Each number is 128 + 24 x the weight over its row's rms, rounded and kept within 0 to 255. Layers, rows and columns count from 0. Numbers have three digits each. The size before them is the row's rms in percent of the matrix's.

# layer 8 MLP down (transposed), 640x160, rms 0.034, rows 184-270, columns 0-79
105:166116135118083095146124178141127175130103116131110168134128107146144148130151119073141109101171175140147142112095103109128104159103111132115157120131168114122135148150109126156129170137124145065127146132117136126129101160114160132097166146
103:151153093147119140118096133149105108111144138203105112172129123094081133113152123145127133087124170129108087128145117097136115147124172125160117107180118094139163105143126107126122158103122147102087165168166124121099111131123133136125077136
094:117118101162139132172099127102136117171147159171149103155122118125121137138097162161110118175096121136122156144160163108142142117172191143118144149153138167082136137144133136169111128115096115107131114109074157125130114134118113094145086120
115:144147083127105135153158091138083109073180157136132115099107133123166094136107119103128166143130104115111165119156162149106150130142174135116134141169132155136164165095108132090090148165143151104142128136165122129073156145141098124097141123
094:133109135134111093136119104141073086151099191117122144163124126126145115173175104147138116134139110129085165116113141139139098138105112139120181151147110169112166104124125134125131132145152139128109127137182136153141161119110122098157131108
111:112096185106134127125137142129127148083160109117100135130105118120162110093110151161154145134121110149102051157134110129096140143137118156138090117151167141076099152096118131127143129102134120147134113107084071150113096135175149085139099136
099:071146086125180120139182123125157091110123133134122137127128143127113146104132120127109137116146131139136125133110116095130133096138179120105158080112093129119107187153107125125106134144139173125119083092122113116145126174132163191145139119
101:133109131133144143097104137133135089112146115152142127116131191120057134127117132145071135125120162088108124150134148134159133124166152085147135090153110120165119176131137054123129127113109154109121109161133142183127133137129141106111108097
099:080144128120085141113110130120112126099122130129113149162143181129123149151150154083167099164134109121132147128087097142141133163149108127143116129126121117126154111088098121144126126077149138123114099110138122096139123142154163129104198148
104:167138149146138061129112149144107131157139155130120141152136104167085149121129119110114135132184143128106123159129132138116094115098115125134161139172138103126163128129140116127156158154113158130144109156132132154136105127104176135135103143
096:115121135142057132174152104156076098136147174155132148171151126115157110128145149130151125164138130130115150104117131093129128193129160113158163102102162086130168121155146113099130165128115170142132054154155135109134139121117131114101133136
105:105121136116112154129149130135086107122164112104094148186169139098159160191111148108119173090159123164145179139138139121108088120134121122121135109132122154132129083126118141087101127137139137104140149127101153112107095098163084136122095156
108:129136110130097104122115144122129172114123152172154162074151123108175129099130139147138147105176101147130124110105124131147117147107123112120181144132118109096127078158160141131145138115153141094111138107187129078112144133118116090102096174
097:152105136131104176086098144097135144115108118112144116125077115126123091133155148132122146116121135125128137067116097147135118137148101110144112095100144136129152176111147124121186180175143134128116163138143078141134140132107130146127102127
115:129130120102096116139149097088119129152172104138125129170097149169120128137120128130108105151142095147156139142155154116119138132143110133148138131161167122158111112146146148127124136141122063129174117157136128094118109160112073103147147142
094:105125133123084134151128099127123161116129176151128120152135123160123094129127163144116104144146173100108104143121163111107155152120132119104163133122107124119118101138102088121095120131113141148126108094112155137119137188138079112071158167
093:125114172141145147118125117137160122122125112128143131140148134121046096138150131112152175128148113138111082142156149099135163130110146163122120131123139094110128154100128112115131155148103113101147115155133114108102123108111136115114117129
096:094155129136120135091156115086139169128144162141125139126105118152123176115135115093121076120161110140126165133090085118131129126115158104149125151082082114144115110127110144136155161141132159090099138125110151131126152105082135155167137116
101:156118129098118135107126169144148115156124122141142104132145117091123084072080135115142073129103115128112143148155115132164162137101152152147129133104101129142125137166164110122133138126157084123120120121113097154165125093115157154112110130
101:177102124081153141131154103132122144136161120148116107129116146159128171129099117072130138145097160109145159100136119089148166148090122150130119165114153102140135131124131136141106143172150074171104137111107136110118120122137135164120116100
102:111113139077149102157111141115144145142144133152121168127139147126151097078121129140112172124109090096144064116114131192090141123111127133137082126119112118141143152161137162160089108135144125133114155178125139131089176084139128170177171106
110:118157131100123111141127093117087125147107154116087137123115111138127155148129138113135118098148131135113127130143142192144100092100130143045122142147157143200191121100179118127101095137099119182127126118119152118115139139117132146158122093
087:116098094168137126100125132132150132137101146126139124132120116088134122137141120138094094085127106128123138125126140085160132120115105130177133134127142122158150097152103155093162105085113123135164100155172173119128120135126178091105146143
096:159139111069103092097159154158175140116108099117115088122125120120112160135093120101105120154128135137090110150097121174155137159117104138119133129141182143113144112156158143114123129156138120079129133100166143141121134110133107086084135127
092:153088100176135124143109138138106115128115113144120141169154131128168182143153110158130157108127118108143149141121150109168132136099115149099112129143121140126116085115104127138159142113093141134117109104125111112118151086143165115139142083
105:133113102101128148133177101157127115093130124147150163132080134135158084136156088149141174118150098138099122120087134157186150113134124131138131125127111137106114104106106142080138079079159101136106123132120127148123123122146120112148152090
093:171152112099114121102166094123133200169115167156149120104114111143162156116106130150138164139139107098132128115149098078123133136097152162069104104128128155110084170113149170107119119145178115107076087115102168118156122128122111120121140102
137:125115139184156165117156102080133133148154176141115173094148124118173170133121098146104092104148173115150122097172131104104110131135100118145120091133121123118146118130177130144122170111120143101153127109136084159114098151133104091137112109
100:092132075115115150116147107141126155118122111127099106138120163158124175142124171115088160138114134105183102122121153161104103122114138093094141114126123145102115118139131122117126157142160112164135142132131152101133131130162155097092190149
100:137142135111124128104085126167116134119145106164168136126144121093156137148123130117121144092164099125127083168127130160129118167165142168149157120131133092130130133092147141119140079090115118121103151095137066119149153179121135137127158092
102:099101106099149105173154118144137081132161110145146132167134138116165124159055101133082116143118102147119145110131098135112134099130133126127128126132095146112118126157135130173113128115102128125142174100122111100080131143187150134140093125
103:100141094159142113156140171093142105144132150138091129115137133141139139146128142138061083133139125131123125117108147127143094132125120122192188095090128164113122091145172100117129116149106150112166146114131141126141080158131138105127089202
094:105083114108124141110149124146162132134140120138109150124114128155112110150109126129135145150146104122064140120094097098130126147117132123106166111117105079122105119077151113127147109125099127097108146126153106181123115114134123122064120128
099:115106123078128131089097141141123141110146104124118088129121112117138128146147173150149159098113126154128137142125100157133133136148117117106152145110102114160100142117067164108158164089148103158156182130161150133123098157105108088133101186
094:119158107134083179151151138143156101153093122147122141113127131132120140137127147103109127150121125141112135093139130161133137082138168113156140112129185165106125156103134114117087135106179143163138156140128126166121147151131155132096096112
102:135139126143039105158137105113160140112098162136137104095141134126137150116152091120124090148123125128180114144113106156132135137097140138097119073156149104111112144144123114109138134116109104135104063129101119124130156117136157154099144076
087:159132152150135168132129119177087133120176158131128158179135113105111175141077116124152109102135129134126158138121141157129142185083118107164123101082174092158123106134119129181100114133082164127105065143105126142096131112131166132120174113
089:154108124113120120132181131082143161145124168128114111121113156159171163125108142156142159147147145103134178124105108168120136115074095147132105132127105123162107172117136137117148094113131079156114093113127152135048140079118160133130115093
090:151121066141083136153126140098136128152121140151134114131132148121154117143113081153130104161109167134129140136097149122147124148138147155088086130147123137140101140122163104152080106172120093133160103144091124151135087132151137118161106139
090:121098157096113143179125159126149118181175126127105126114110152159137116108091111117131149178129148116142146088136148114119126111062125092102143130085086125119106173120130137145139122141109110164142100113110095127094143089151093128122127114
095:145144123133168113103127079130147151125142141155154095132095141160125129137103126139125162143137107111079174152135176145136147138104122131157103085146143118160119136105151133107126087136140100101124118173091068151125147111130136083143138113
092:131128120131135122117063170108137137090140112111151118141107112129109116168099149106171132118104116176130201129098126167124183124115150128099111132132137132146113161097101118129134120139142121130106144135135178154129143134158167140132127067
102:116089144135129150120148140168091138136091110121154125157120089108156115158160153164107141173150182143154117127178160140120107139090123132131139103126122129138127104109105098160148105153139155067142148120123106126134144127128116153158086107
093:109116166124093143110123177118163146104164109117123164124093097164131121095140127143120123163144110146120139183125145129149110137148123110106151122155096166084120115129114143127152129086112144103142098092106112123097119085136079151136129119
104:126118140147180071129123148146109193166148119159124152099140163109144146145178149106134119144124081124084110123136185081139141143113134122132090168150106117144151135140125164174130103169115146109107123145146125124128138145118149149129144128
099:122142147127184106140161133135118119148113129113094171138133128140134159144152118157067113113098122123126102147078212120101137177112121140145126113078093155085132124115151115123085075160104135138139095099121138134116139128152134116132120104
108:065160119124151097110120121121096120109110177162159102160152140118170122074141094148110131100128140138095120152129122127152152197121124127159162108122102119106133096116111138105124113120135112140103136173141151119141118189147095136079130162
104:117155119132132106088131141120122149099081146144115159124161202131149173122120095091138114128135150141124171173129115141135104137122139122136105108155130135141098090156124134144136100125146128122183147098191153119097142141140115064137048160
100:124160108144127096125149185121133118110145124142156102180149137149136176168100130154124126135113122133156140106097144150115118097102137140103103156127103171160156143109143130142125133124128131090122146096137117141141140114145113141155139129
106:126134166152168098101132114145131156115093107134115137124120146134131168114107093160104118114163131118104141103070112177105098193134101137135103171134153127124144101123107152149128111100130131131130075133119137144085106187182128101164118125
104:138140144101092133134113118126111147093110154099123144146133094091097133141186110157121125084129134130125155151149125084110129099138133129148126151153179158138119080167150130116106102080160126120134106140133122142136150130092122127115123136
105:117121095127155119142113120162126141162086112136132127133160177147179170115138122103139148140110131072111149125110114141151129160111105152100122138106098124104107122166101182091159099119167147146102093120107125077173105148142072147142137119
095:143123102149133119138117171136146125159110146144134067130138156118103163121111130177148120084128074162134151136135167203132133110147166097132107085134149160153124125123131163140106120097129137141128141127130097198150151099122081122107150139
097:144116118121159152142133155118095150140162148100126140120161119108101140118087112097136098163111119144092141132118107099120127177117126115104163138090091060146170135112127137146122152173137085122133174143120158162138120172102115132102140130
114:120166114160148117111100122134119093100171146115114174105112090160124149108105118122162125158120149143168129090145119133133105117086122109134124130145129090108125157123118108144140093120147147149107156113138122116102166105102089135125100149
095:150136061126108144116139110112130127150136164112107131182105151081168098158131119105110127117142133116181132101106141157125075161130108161136165116181172131130134101157113111086130122151116135154176113162119109144141126138128123140121117148
097:184108081108137147157113116135188125127127149153110156134136106125109164121093070175104141131096123160134152088102131141116135123111131110125142099154135144110140143140140155132142164166111137105112107111131142130107082148145142089141094132
103:115134080131116106100115103102109093143126127126125094121132108122084128066140096145138149118136140132094170095129139173100142143112114124150110140137116133150088124154129095073126154142132122140109167100122124172145153133100149152132096112
105:163092149167140114102112122159138122117119113102096147150126093153145102180123151135110155061125175120139141133136135133141142122107123122125151091101073123154094120124112105137130107166163079114125120126125135163133146116125135124125142119
108:128137145072133123126120163126145091130159133133140161147154132145154108091134109145145112139139076117117141158120115136124119147115125142100127178052116093117160124110111119150101150146157134104122116100088110130142170147126105131127099100
115:137136129136131152103138126146150176171140140142136092149126172116145109088102126095166145122137116134173090113123165094169127111104126122158116170100101093152147140111132127142099184154095108152089116152124129069122165135120123124102131150
087:132164108130088115135085145076144078167151109121142138085137140128115110116156142126148154119096129120104120120145131113105198108159145103119128121144151182106103128115184118111072168152126154095119117186170137133106093081093083153149108146
095:085141144110080158086141163101136159106118105092080084153108172117168122135132106139125112133097138129128153122164129110139152153092137119146126112140114137124129145090113157124160155148110124146114138121159138115118164137104113161138189128
103:132109167178142134088150116109141109157153150127183167142135115138130160123137124127109106170115112165124075137161123161124118124161102114122107094072103119114107117124144142143139119127108129098152107153139129112165137130142096121131114091
116:176093126150116129107148092145109109152113160096099121147133117122147094104125126131124174117160118115148122122125155097069109146083119151155110168118145150134103132132101138135115128139114120113081077116157124118102090099148089151135126158
099:124141132148142139129148126097109177145139096133124119114143116120163142139110058103138136119121090139150101120164151136091124119120128126128123087139124154151108166125140136128112119140133138123117083111143128058140118128153151123131125123
092:090134143164118160123103146142160107095145097115167178182173088116154172125129148141137149105152114167112142164127084140106156131108130110102132139126154126112143114146103153140130126124106120127126160154095126142136101101119146118176132145
096:147082143078118169116115089121116104135146124095151112143141131101113140095110074166116128156125135139169138130175114135117145084098132158140107143133110118132114116099080100145118182122143113125099135144090141143151084121157138100146136097
108:122115129138102132073143175170111115166139112089150133098128141132104180153128131107093160111155156140095127128127145114120177100124116100114131093178126143128098134180191126148095083155135109138128109155140116159152122115082130122145139117
103:125138115129121132158154149145106132116129146163191138161122128122144165146115134147077131143110099148141121127111117116132095106118135122127116164197126115143172069137112141110090149128116137115107126162112114116087151080167147108107144112
098:080171108148107155147139086143139166142154104126137127077137111119113157152080124142129125131116147130150156115124112164113095121142138148115098102127162129076096141147130137131149128098151120123126103108150143117102164138129118144125153146
099:108113119126172148195179106120085179170136149143145117103121119096123166169092145138156160141147109120141153096121141107093137149138084150121093161092141125118123138140167100141101119121112095114145093116117131101156154127135153160121148128
107:142146129130128119171149123153183103129116108108134131152094184168140154078138112129117119135081118108078130131123117157127115129135096153106134134097136126091095127164123125162162142148132076119139144138136182111086139135135149100143148140
101:136128103098143101163145137156075087083118164137116144120110136118147161106125124155146152159130132127140081126120121105173129131122113162128138147122105157139122091135138133145133100129170155174148095095153093131141128180168122130104140134
092:147142119120098121135129145143110139141124139150102117132138119137119120154141116150122123126114138168128165108142148139093160124186153144126085084096117113156154205127119142144100109148152122184165130115077128129031109096131110146125139111
100:117161076113130131178146129128081104126154107127174138134139134115137119162129174139070104090147115090140131105122117136180118120092101158118081117119147173137147118140121142111122085104101182123137082165150130128141120123177137146118121099
094:139112132103114140142107168119099081151157136178122106157125121099126107113120083184128137117113133100092116123152141137141112107119156133154155118124113134152111129129165107154126139140103090144123133130126123153121115079160129161207145152
099:103143120135100152076197100118138102148122121145117108113113159121120155169136118153078110120170080104137110163114141121108143178143136139133105182152128132129098111153114133100112143091079145120119140146109110095088116097136124151139100133
101:151137160132069100114096104113112147125124104146072079139128145106123138149102122115148152084113062113119152137144151155163125132133134102120144130079141095176149112135153176057167146151140113117135140166092156169129142125099118111113123147
097:142101110132144120117122123171133141083137163132115135124114142081106097170138114153095114119097149120148134103109170141160102090110092159133166153098118129151128130131103181114136123125105081177112111173123161154143106139125152134123145154
104:097150086096152160176108131139139138143112153135147103119109106109153081150129158156122110112076137105085149156131088092148179105152109141142120143116127148123137148118093116154146115115141129128180164136121098132120146159107130111102137110
096:128112138099148131135121141092131124142112121099175105085116132128134102097118157143095134134127157112110154143133118100089120109127157138155104155149165141105174155149147093103144173133144133113130133161096136154128141142133144101126134135
099:122128143113117138096100110134155132121166128121102123136133112073126123095134137121147131179141117143146111132101140129141109082155127135118088168108106141157130094147118104137155104120170149119137149141174160090151125147145087128094133105
107:103106121088131142114086164146122104143164116156142070095144169160139081111137116124156153128136117111095114135130137148072168128159128138097120168150150106160126114141108126150125129148144116140128152141124138079112133153154106138156128111
108:150125160100091155140152133135126133118115114148084127158151112142177135154172091119159171146159124156115135142111123121132125195115124117122132112101066132114160135130107139125131143147138100145173104073133116145128169134102119106143154113
108:115155197159170125109157129139156099107136166138146128156156101165159136146132163139167123083128153079135108106133128148124151087111105190142114117072124117122120129153147107138103110155129110126106166165130116103173080119098147137161118122
121:147137102119128074104142134079091120117146153161137141157146146106089133123172141121134117163129140118128121133129084156121153127108181176131122148129156136072145159150114098145137122140118114173165078139100135128155069146139123115100081071
# layer 8 MLP up, 640x160, rms 0.0519, rows 185-270, columns 0-79
103:183155124141152159128133074139140143145155127109105175100140158135108125155104126151126134126140119131091117105164106110161140177075138168135114097106095118175135140156111152135109112136120104118126116111138133066095118151141131124154129117
095:158133164135149169123121086164125114090146139118130181126090144175123144135130119111107152081131161083091170112105163137093108146124108151168150101119148126134145131112134136134096151103129113176110100167132157122164120155117103108155126118
109:161102109137086106149108113128098126113133156120121126108109153108128127135139127160124106147150105106113198136148135145112147141107168102140111081111179134162086072144124147110100124144106172102113161153150119136103128171138119168080146148
097:115153151119103130123104120111154165164132132075113113097158159135156120119103108136181138129102104155135125073110161100122163085108148160133113153159135128129144148167134113131143127104133136140113144114098190115120139134133172089115123164
114:156108118153100120089111155105165172122147122117139132122102102087123117168142133097178154124091116141128155139131102129161143142118160129115154166138138117115145111170143155096135079114105114117145111131123115116117138152117147122055129097
101:136094164144133157140112118181136111139117145092148131127141089147108151099152102135140121141133112095141092135111100143092086093105109170117106072159118135135142150170150154154153123091128146130143127125143142141155109156106122126123129103
103:099128126123164126115119164149112124094126119107124125104110129132146107100119092152153161119127146116117127158132168113111098142106122144122096150136111113189123113172138114149170122089108118130131110112184147139154107120168149088125126078
099:115082143104142093103121145109107123141160152084105153167140114120093123125162110114143143085114123112143154087119125158133115134147134139139075147121109120102114100127116130157162139134121099127154104125123135123136135146104142115150110097
099:131116134121113086100124080101152118114177178090111123140123090171072151167165133101153150115141119108114135099117144118122122119136158148176073121140142128141134156173168115129135122114125166122167112119121140126142130102119163144083128124
097:136125083124123120136137119132113137126150150134122165120131172118104101127132098112111124133103084110145119129114134146119087164078108117139099112106112102141162139127123144121141131111117114135148112136164139078110155115113148129105164138
105:127138149104080141091123148133146148146138154102119164128094117104071091132109148148141143132131084108138074123139143150130156141153116110133113139127150120155134101115122076146150099119116128123131156125157116116193123111112088160127128114
103:133113108122134142081123104206108090100120157131142144141127149098129117119173105079137124144143142102155124141105156136152129134119153109129073112126124128118138109140179111109098128105091124124128169132140150121120102124131139080076108092
100:090124140109129136154054105128111136119164144167085155141129104103174093134167157102144130097134162157127096129092122106151106128148110105155146129153170111103137094142113109137158094114134143157127148168134130100128144132155136072132140095
109:120151093135163123129134144141130101103140112117096144137070118129122121100126105163072125142088099131114164101113122159153085164145108114166114141163105101146154152082127155097168151144141135147166133164111143164139153151131083113123085167
100:142127127121142134137129118123099157157122096092158126140139117118118092115094115109146160136126113085129142094144162122080118179137141104150122126140119158152145108122146132096130125128161119135151167118157099136128119144141128130112110103
092:100103133100091131133108123100122128130113162107050131126137123125170115132132123117109119141113140110158140104138110123177124122097118144161151188128123129081132117091128164116167105146150128128139092162092169141123118147119116112140106145
091:121139129134105085129124128176134159151139123115160112110119131100102102148183100113120095133120109118111086173088130164080101158148109158109091126128118098116100149099136153159149142097127123138122164147160130122119100147143115123097102159
097:130177121117097141119086096133131093123088173149100114120140111166131150127149138133105077104115121136119109127072145085129103163084128115171085137091173146094118116159139143155091128128129161138097115126146109167124127120143099148087145148
089:145133153134124139144135106132136126077101129076136145099105112124132104162134121123137131096123140123151162142106125129108153091133132151153101165101143136134103096177108150149107163078080147149095098153100123078155123153147116171132132107
104:125120146182129142143081126131100163134130167115075127122123149091106156147130144162146107120104152088136151142145102130148098131146122098145129152104132149124114133108113170084139087135118126151120111142112131156152124181163190118145179147
114:174123128121109152111094152115169148120122115116119124112112108140146140108128166075129143114131144108132093128122114147102149140137173149122147115124151121161128104131107111138148134111129142126131117150089141111110132124117133145136140176
096:110115169144110105113160135134132149098157125124137142157116114124156128097151083113126083138092145151134130108151157157164127131098142098138124101055168126096130142112148133137149148126112123113114119132139142181150122106112082182149104139
098:124083122134141139172123165103135126124161145098118120134121136116087104134139141136130152129141126144128126128160141102151106112137103129162179085132118124084087127090151090113168129109158069151133132131116132094133133112179140148153157132
089:135102147142111161135196115138158122123124135124123161160095128166119153131123122124094160128116100146085120123113154153115149154115116094136162140074150163120121135107090132124133138131140112160126146152151133139136145108137079121100119139
103:144142137157107136093157082156125126077093141071127147099152099114077124102104149141162166144124151148132126127103101126155131155113082095144119158154091141163124114098145163170154094080125142164112102165114122171121165142143110117150152150
090:143135159126149105136111163125149104144126135147110167141149158112144112160147110102109150121148143104132116098139089130128091107103060086144151123107151105149150160084148125156152115125157131123130109129100153136095145115150086134153131129
119:125098125117124140153141069105143096099142128142112132170118128113167157133139125132156130116128141090135104081160146138160098127097105129105129093155097100152173118118178141075150087104123094109136156124170135117152128140127139115144140137
106:110111149107116127090122092128130074176129107113084160133101110139147125107175178149097166133145122140147128112123113116111109101098138162193114130103088109128134143146084114110160139100143118104110137148114155116135141156132083073129120097
098:158106113105103147152124120121169156102115106121101154104121162121106129103081122129120157166103103149118132201145128141128101131107172123118142162118104131122140141163144126136135099141101117125107146154108151069148126132149168106130121123
105:160113093129141135170119104131114122142148103081116107129125146085124123136093126146183185126113102169155128169146116176201145119107096174113155137132093124167140118133103113124124104111119088145165107122156115118132128111156155159127140123
103:108110128127119115117113090095167120154144106146102127108193097123125133163131097150152100137137129124115109130097068117107150134110149135127141178133145188143168115156138132095162142142109085153120116133091135095117132146115109139131068130
087:128087140111074109091115123105107122116080169094105118134117140128149135115102141123135115095144174104154145135142163089102153156143103110141078130140113116109109133110165114168118141130165167141134139153118112142192146117119107116109105150
101:089097122120099147137138117138103118123119102082112138151137123101119115181106110116110123124155158123083111175100128146145133111093143159125132136112078116118102121104139105133178145101173100133141153130173122135154135173114129092145132144
100:133103156180147120092060132107127142142135092125089119159132117150132113101129171131150192159157138114123122151115122112103139089153086128154118132114152131123141133102123108139156170110137154120132146163159134133160151142145146120114157078
116:170118101128108142182137129115084154148161156076141126133132102080128117111124148135133118139175127096161088165144115141179152140079142174110116091123132149125144126142150114128163137121150124135147131167108124137169130148127130114091104105
085:121128156097106102164161116143129131144159154125103121133139131124150139150093087137122167172090088116138103147110150169120091132127121141161149158145094156114092131116121120168151085136150111119156124099117156133125101133160157121161089094
096:147096152161135108113113103114182151157146160142107117150160131145129102161097158095113150115136149121178160127144124128151104128114114128150093110126100076188110159127151105135169093139144146130110118140147146178091153135152119092146136106
093:134111145131162107095123104183123130107149085155150175153158084135138144103179170133118121104145116143117146108110134127129092163148117131133155119104099150128149102117124125107125136113151163160135115122159140106101176131155110144091102115
094:099143149112108138126092118159130166116155155132112149141145134131090136117104128094135113135139140112155120120116129175157142158086096111094145150134097136183148152113098117172156130139124120178145088113129142117148121120183150129116078124
096:155128135113103135112072162138146105160119110149093146111125146159145126158126108157101188125128161092119126101099128079112119178100139154132098133121113099205134133089152103143121137142131101149140144154122071121137115126126070160132168152
097:117073133107158126154141107161137129107110141136096081137165163096097104148139140082107086178156136130125110107139087155099128127124153147149081101144146157107146132096144139157153121166149122083146143128109102152147100126122064139157146105
101:123110099120136163125127110168120125117168172121122157168121079124143135146124173161127075113133142146082109120127162148106088136119124120103137110142135138122118145143097104170183131101135113137151118103109102114122092162168133134121131116
094:141112131108141146134130127166143158152160144078129150136124105159152092127103103101158148154133108137125104169131150158095083123099092145120096162112120124122111153097089125129127135117129161162125159126128144136114107137165148140142078098
102:125104136164079105108127108133161124140089183157080121109126140128165122183114158145140117147116155088159099102103114147091105096118129139099158098129121172110143126150153137117151116103088153082146117127129147133131151114161162131124100107
096:158130159113112179165132106109133153131100143129139093117125092100147146142158129108132100163131121101178168167144082128117139090113168163089132146179119138095155105125105136082145126113108113130126142162123158092155108138104178105126124135
101:109108139134141123154093158132082084157100131121128105131147126119103096113099094138127143126107125094167157125089104132160132144112140153127095155138093137146139094100127154100142112116114099117157126139103163111147172167124110135101136106
104:145089104143147115107112126105121117140115114124121138084137162122095088116143142103146177102149146148101131153093143172125104133132131171119165109173104094129133117138136113065125106098146112167160142148094120160175129154135155151114134142
100:144082177154088126123146144166087099140115094103109121113088146113106118086121125072142127114120167082128159132090153119167115098133151100151143099136140100123145127133133104078130144137128082102097109134141131157160151122140163123115180108
104:132144119151110163159099098143072130146096096112157113147137113150144102151153144137116165139149105140110145121093135181129126103146136110143066154130110101117119099113137135139157122118122100117131104138122116116121141127118146107164127111
100:087100095162139107184092141120129098170146119135084108133100153118147106147095193134128152136119136137130151146113140111117127112151121181076166112112096108093138131152153123095151100137103168163164147121146123122110126128143125112094062096
100:139143205152139134127091149114135151117115172106134134160115136100104114125137132140140131142119160126101112121153117131126096075142100128128124144092149157126152131111169114112143123145146119158118158178103144150117184100120123138133184140
104:123156187143131139118064106122111126126151124143149112108130117150120136120151134115122139154141089100144117117105113142111135140136105107106124153161100100142111093122129087137121146090140138140105114149135117115160123134117120103116149151
092:138139102134141100143119108133100097164138129095163168146167143114132158167149135166111113104135126159157134178108130095100078145136151125146129136095135118137128150139126132119117157097123116120113104178172161109142099110123127140135132110
108:130112131142145123171124128112102130122122118117086134109120160139104121141129151159150155130099134103149128136173086160142120085121097121178116100125140132103140131146158165086198162131147081128180156115115151133133146135137141126126123137
095:131128098148144103114146136126136134154105157102117135118124111083137114133133090131089118070101151157089175100126157114144122107141114099140125104121149168137165164126118111115120123081126104183124165174164134093106146111144176126146160128
094:143135133170104123167105118141165120104079145147180144156145131167145143145115131106134150123117123116157174155101099158163083132166159122116092137163136127111168141169121107132137137155129121109104114124121144132136141118130158068102100126
108:112112168166131100091120134131147137166141149091118167173128119141126133130119129120170105125164105152164107128123166138110141141097094137134148101115106094133168147117145148097106143115125078141117126107132134140113150091135167120133138152
103:101111149179134081120137098143105113147119155132150131134129100104119133118116135129125119147110129085159103129129173154120173140142126128117114107112089134155100119134162138090112127104115082124104130117127123131112083097149158113166087086
107:113121096145082098148146126112150141145141097109130164129116105130110143148117133131186134142144079129107099149137086162203102150127116144112128093095143113145135150085101123142105113120093123107136102111116126163146101137132086154092160145
109:128089126157126137092083121160154117139100141144138140164116154118115095124117132095151108115089110150149096106126139114105107091095151115193110113162121147166155162143113107138137146108126131118160108121139106106153162147120104088121138127
098:121126111112132169108100134099135146118146090117150114124148100069127107114139082101168109117169074110126157130123129147145132143118112133155095122142158104149109121149127091085142135152149140135123162139200115089155114172112144131166142128
099:138148121172135128121075074108122112115115115163135097158111128138140176143138111105158101130156154109122103135129095144083151116131170148132159151147137146126131121115106156134140109130116163159098097119137148110145181114121117103158132106
102:119114111124109146157133141150084090118133146132105132155171127114150123131124103120158104103120108115138067134133162136139089139114097142122123104166130100146157126109086151172166130127154114097149131127171100072125096168143168104132132091
114:099140138158110141147092142160139153114151144110149126150103122122139128115106155106112108136162064158134154121145131138137113119179134097142130149120153152112134125113131144149170085125094134135149144145166084089175132141096095095073110142
102:127073107124089113115140160174186113071155138092123104116098110129130130110141131146123131159105081104106115118158129141130147172112108162120158136158114090153107116151165133140110108114116139108113108101145124121182094130159112151141160158
093:133121094130146112116140134115142128138145087112152108144131161111157109108153179142153096105153135125135102146142141135132129152118146161108099149139126147148146112115115090107135099104118120106170093154103148143116138143098105153108097162
095:075116106112113128133156149134088134155163112132182115142131114083123099082134133114130113115119133115156099137132136152132117121153158166124126111111104091156180120138130096129142145117121108110136141119139114133185147112092135135127084123
108:109154114146152160156154144137099088091127093138112091132153126071125140128104127130149140108146115125133105122153114096152109129101123137112139163135081106101103125137107123100213120153150128128125111130138108121165150158130141130132156166
101:127097144109148127112135088136127117071151137102139135117155107142087158178106108148108143091161106160142121132137132143168171114111117127148109116142089155144111125146099139141109115119132150163117140154149095107112139131130170165103099153
101:182143111118140175140071123119136133152137158138130110097132107106129111090125102106166177156151156128155135150119090135087110157143127119137108090151103124143139146124099100090117162124115163130145153116132163122120166133155097168121095092
094:102135103144140112084095080111093133143116123143103146129153065096148153136130133134156121172118118123102125122129122172146125111138154114142105149182117124138129134147101139096118136129101136128100120160177117103115129138158155082103102181
106:108126128142126122101122110123162118112165162114104103137118145125166142135152162123104168128162110093142152125122123123107156112122103121160114112152087121110187072117109132108105181107108143136065146130185118121159150097132119086100135122
097:135115148100160119097147129139119172112141138129113162120123158105104099120103093129130099149106123080114100116170112180159139149102151160148121123156141134216165138092096143146119094108114150138128135140161062137149121106152120168154106151
095:149151145137115144109135119155131141154129169148112120143167167117067146107146123094174097157143126146137128168106096152141159106134160107122145157133121130146148159142122104102179083118149136131177141113147148089113145118171138141122112153
102:118143140111135104086102140107135130136142116144128131117088105119124110134134123162119129110132146148110105153107175176088074098152131084134079150155134103146129086157135086096150090161105129137100128159191107146129132136131150080106159074
096:140127119123149159096094151116127136112126139121148138103097102142121111123137162171125168114152083171131127121118129161131136104112131153149149149138097175117119134124131105162157094072134147154131189101142112132126134132141162091106134123
100:146143164121122161124145136157119126100160122109119131147117100118105129140088137124126147101089112143143103108105128153121158129137159142132136129110126125159172148117133151145166064122126156118115106112091160107149135176107158104109142132
102:080136149148111110103146137142141170121156121143108142135142097138097136142151090114092084091141078122158076146132132123161144118107143134079135140114141159121143113113150103131146139149134118122136154127111161153140133130152136155117146111
098:125154154128128148138145120121111167116190080120144155146095149116160152116146154140130126148118116084123100110124105151114123180169110111154120147174118125131154109141086150076142124114124123119148108173089107115163142116115120102120081080
102:153085131121157087106125106111075177127144140105142157158110104128078157123153122102084108172107097095092138175116174118148106173157149114100127160144132135109143103106106087124122131138153141117092133104162169107092150117171137091097121084
096:116107119124097125105160132147141119107130075124133140153120149142117111115147112115186151168108136062131112098162159144085176160124109142115117101117101132157176111072135109160139134148113130118119140142117129118179141149126098080143145147
088:105137146139083144082121093108148120108131158101092108133089130112111132115122089156139099159140138095160115153110088111087128097138062165123097140096172128190102089165104117152123166146111152117141133175111114120142137126150089114148107096
099:152126098078123110131140092162115113123113159114157114120107132082117102189142148159096133143094120118128120124101135100161130101150138110078133093110145150115094115159131163159084131088162139111145155114153103119139145126150104101087086119
103:149144165142118136088175090135111148140142126107138140139108102142118141136128157146107103121155132107143104176158105151134116141133135147118123174164163131158090098104118139126142061083179122115147147179137127127126134139156104150130120102
104:152116099121157105134140095123167141096113158159136116114110122143143159174144138160126140111166093144121118117108138112125093153147106152123104076143129083149113117155118122152182100134161133115127182147154076115142102164140133106128127129
108:136137120125131129104102110113125148116160161139134100142132111123101135171150136100137121164176147109120126091166087113074102106126111121128155117137167129124142098129128111100085152110090133132172107123130129095151102164127119144135061114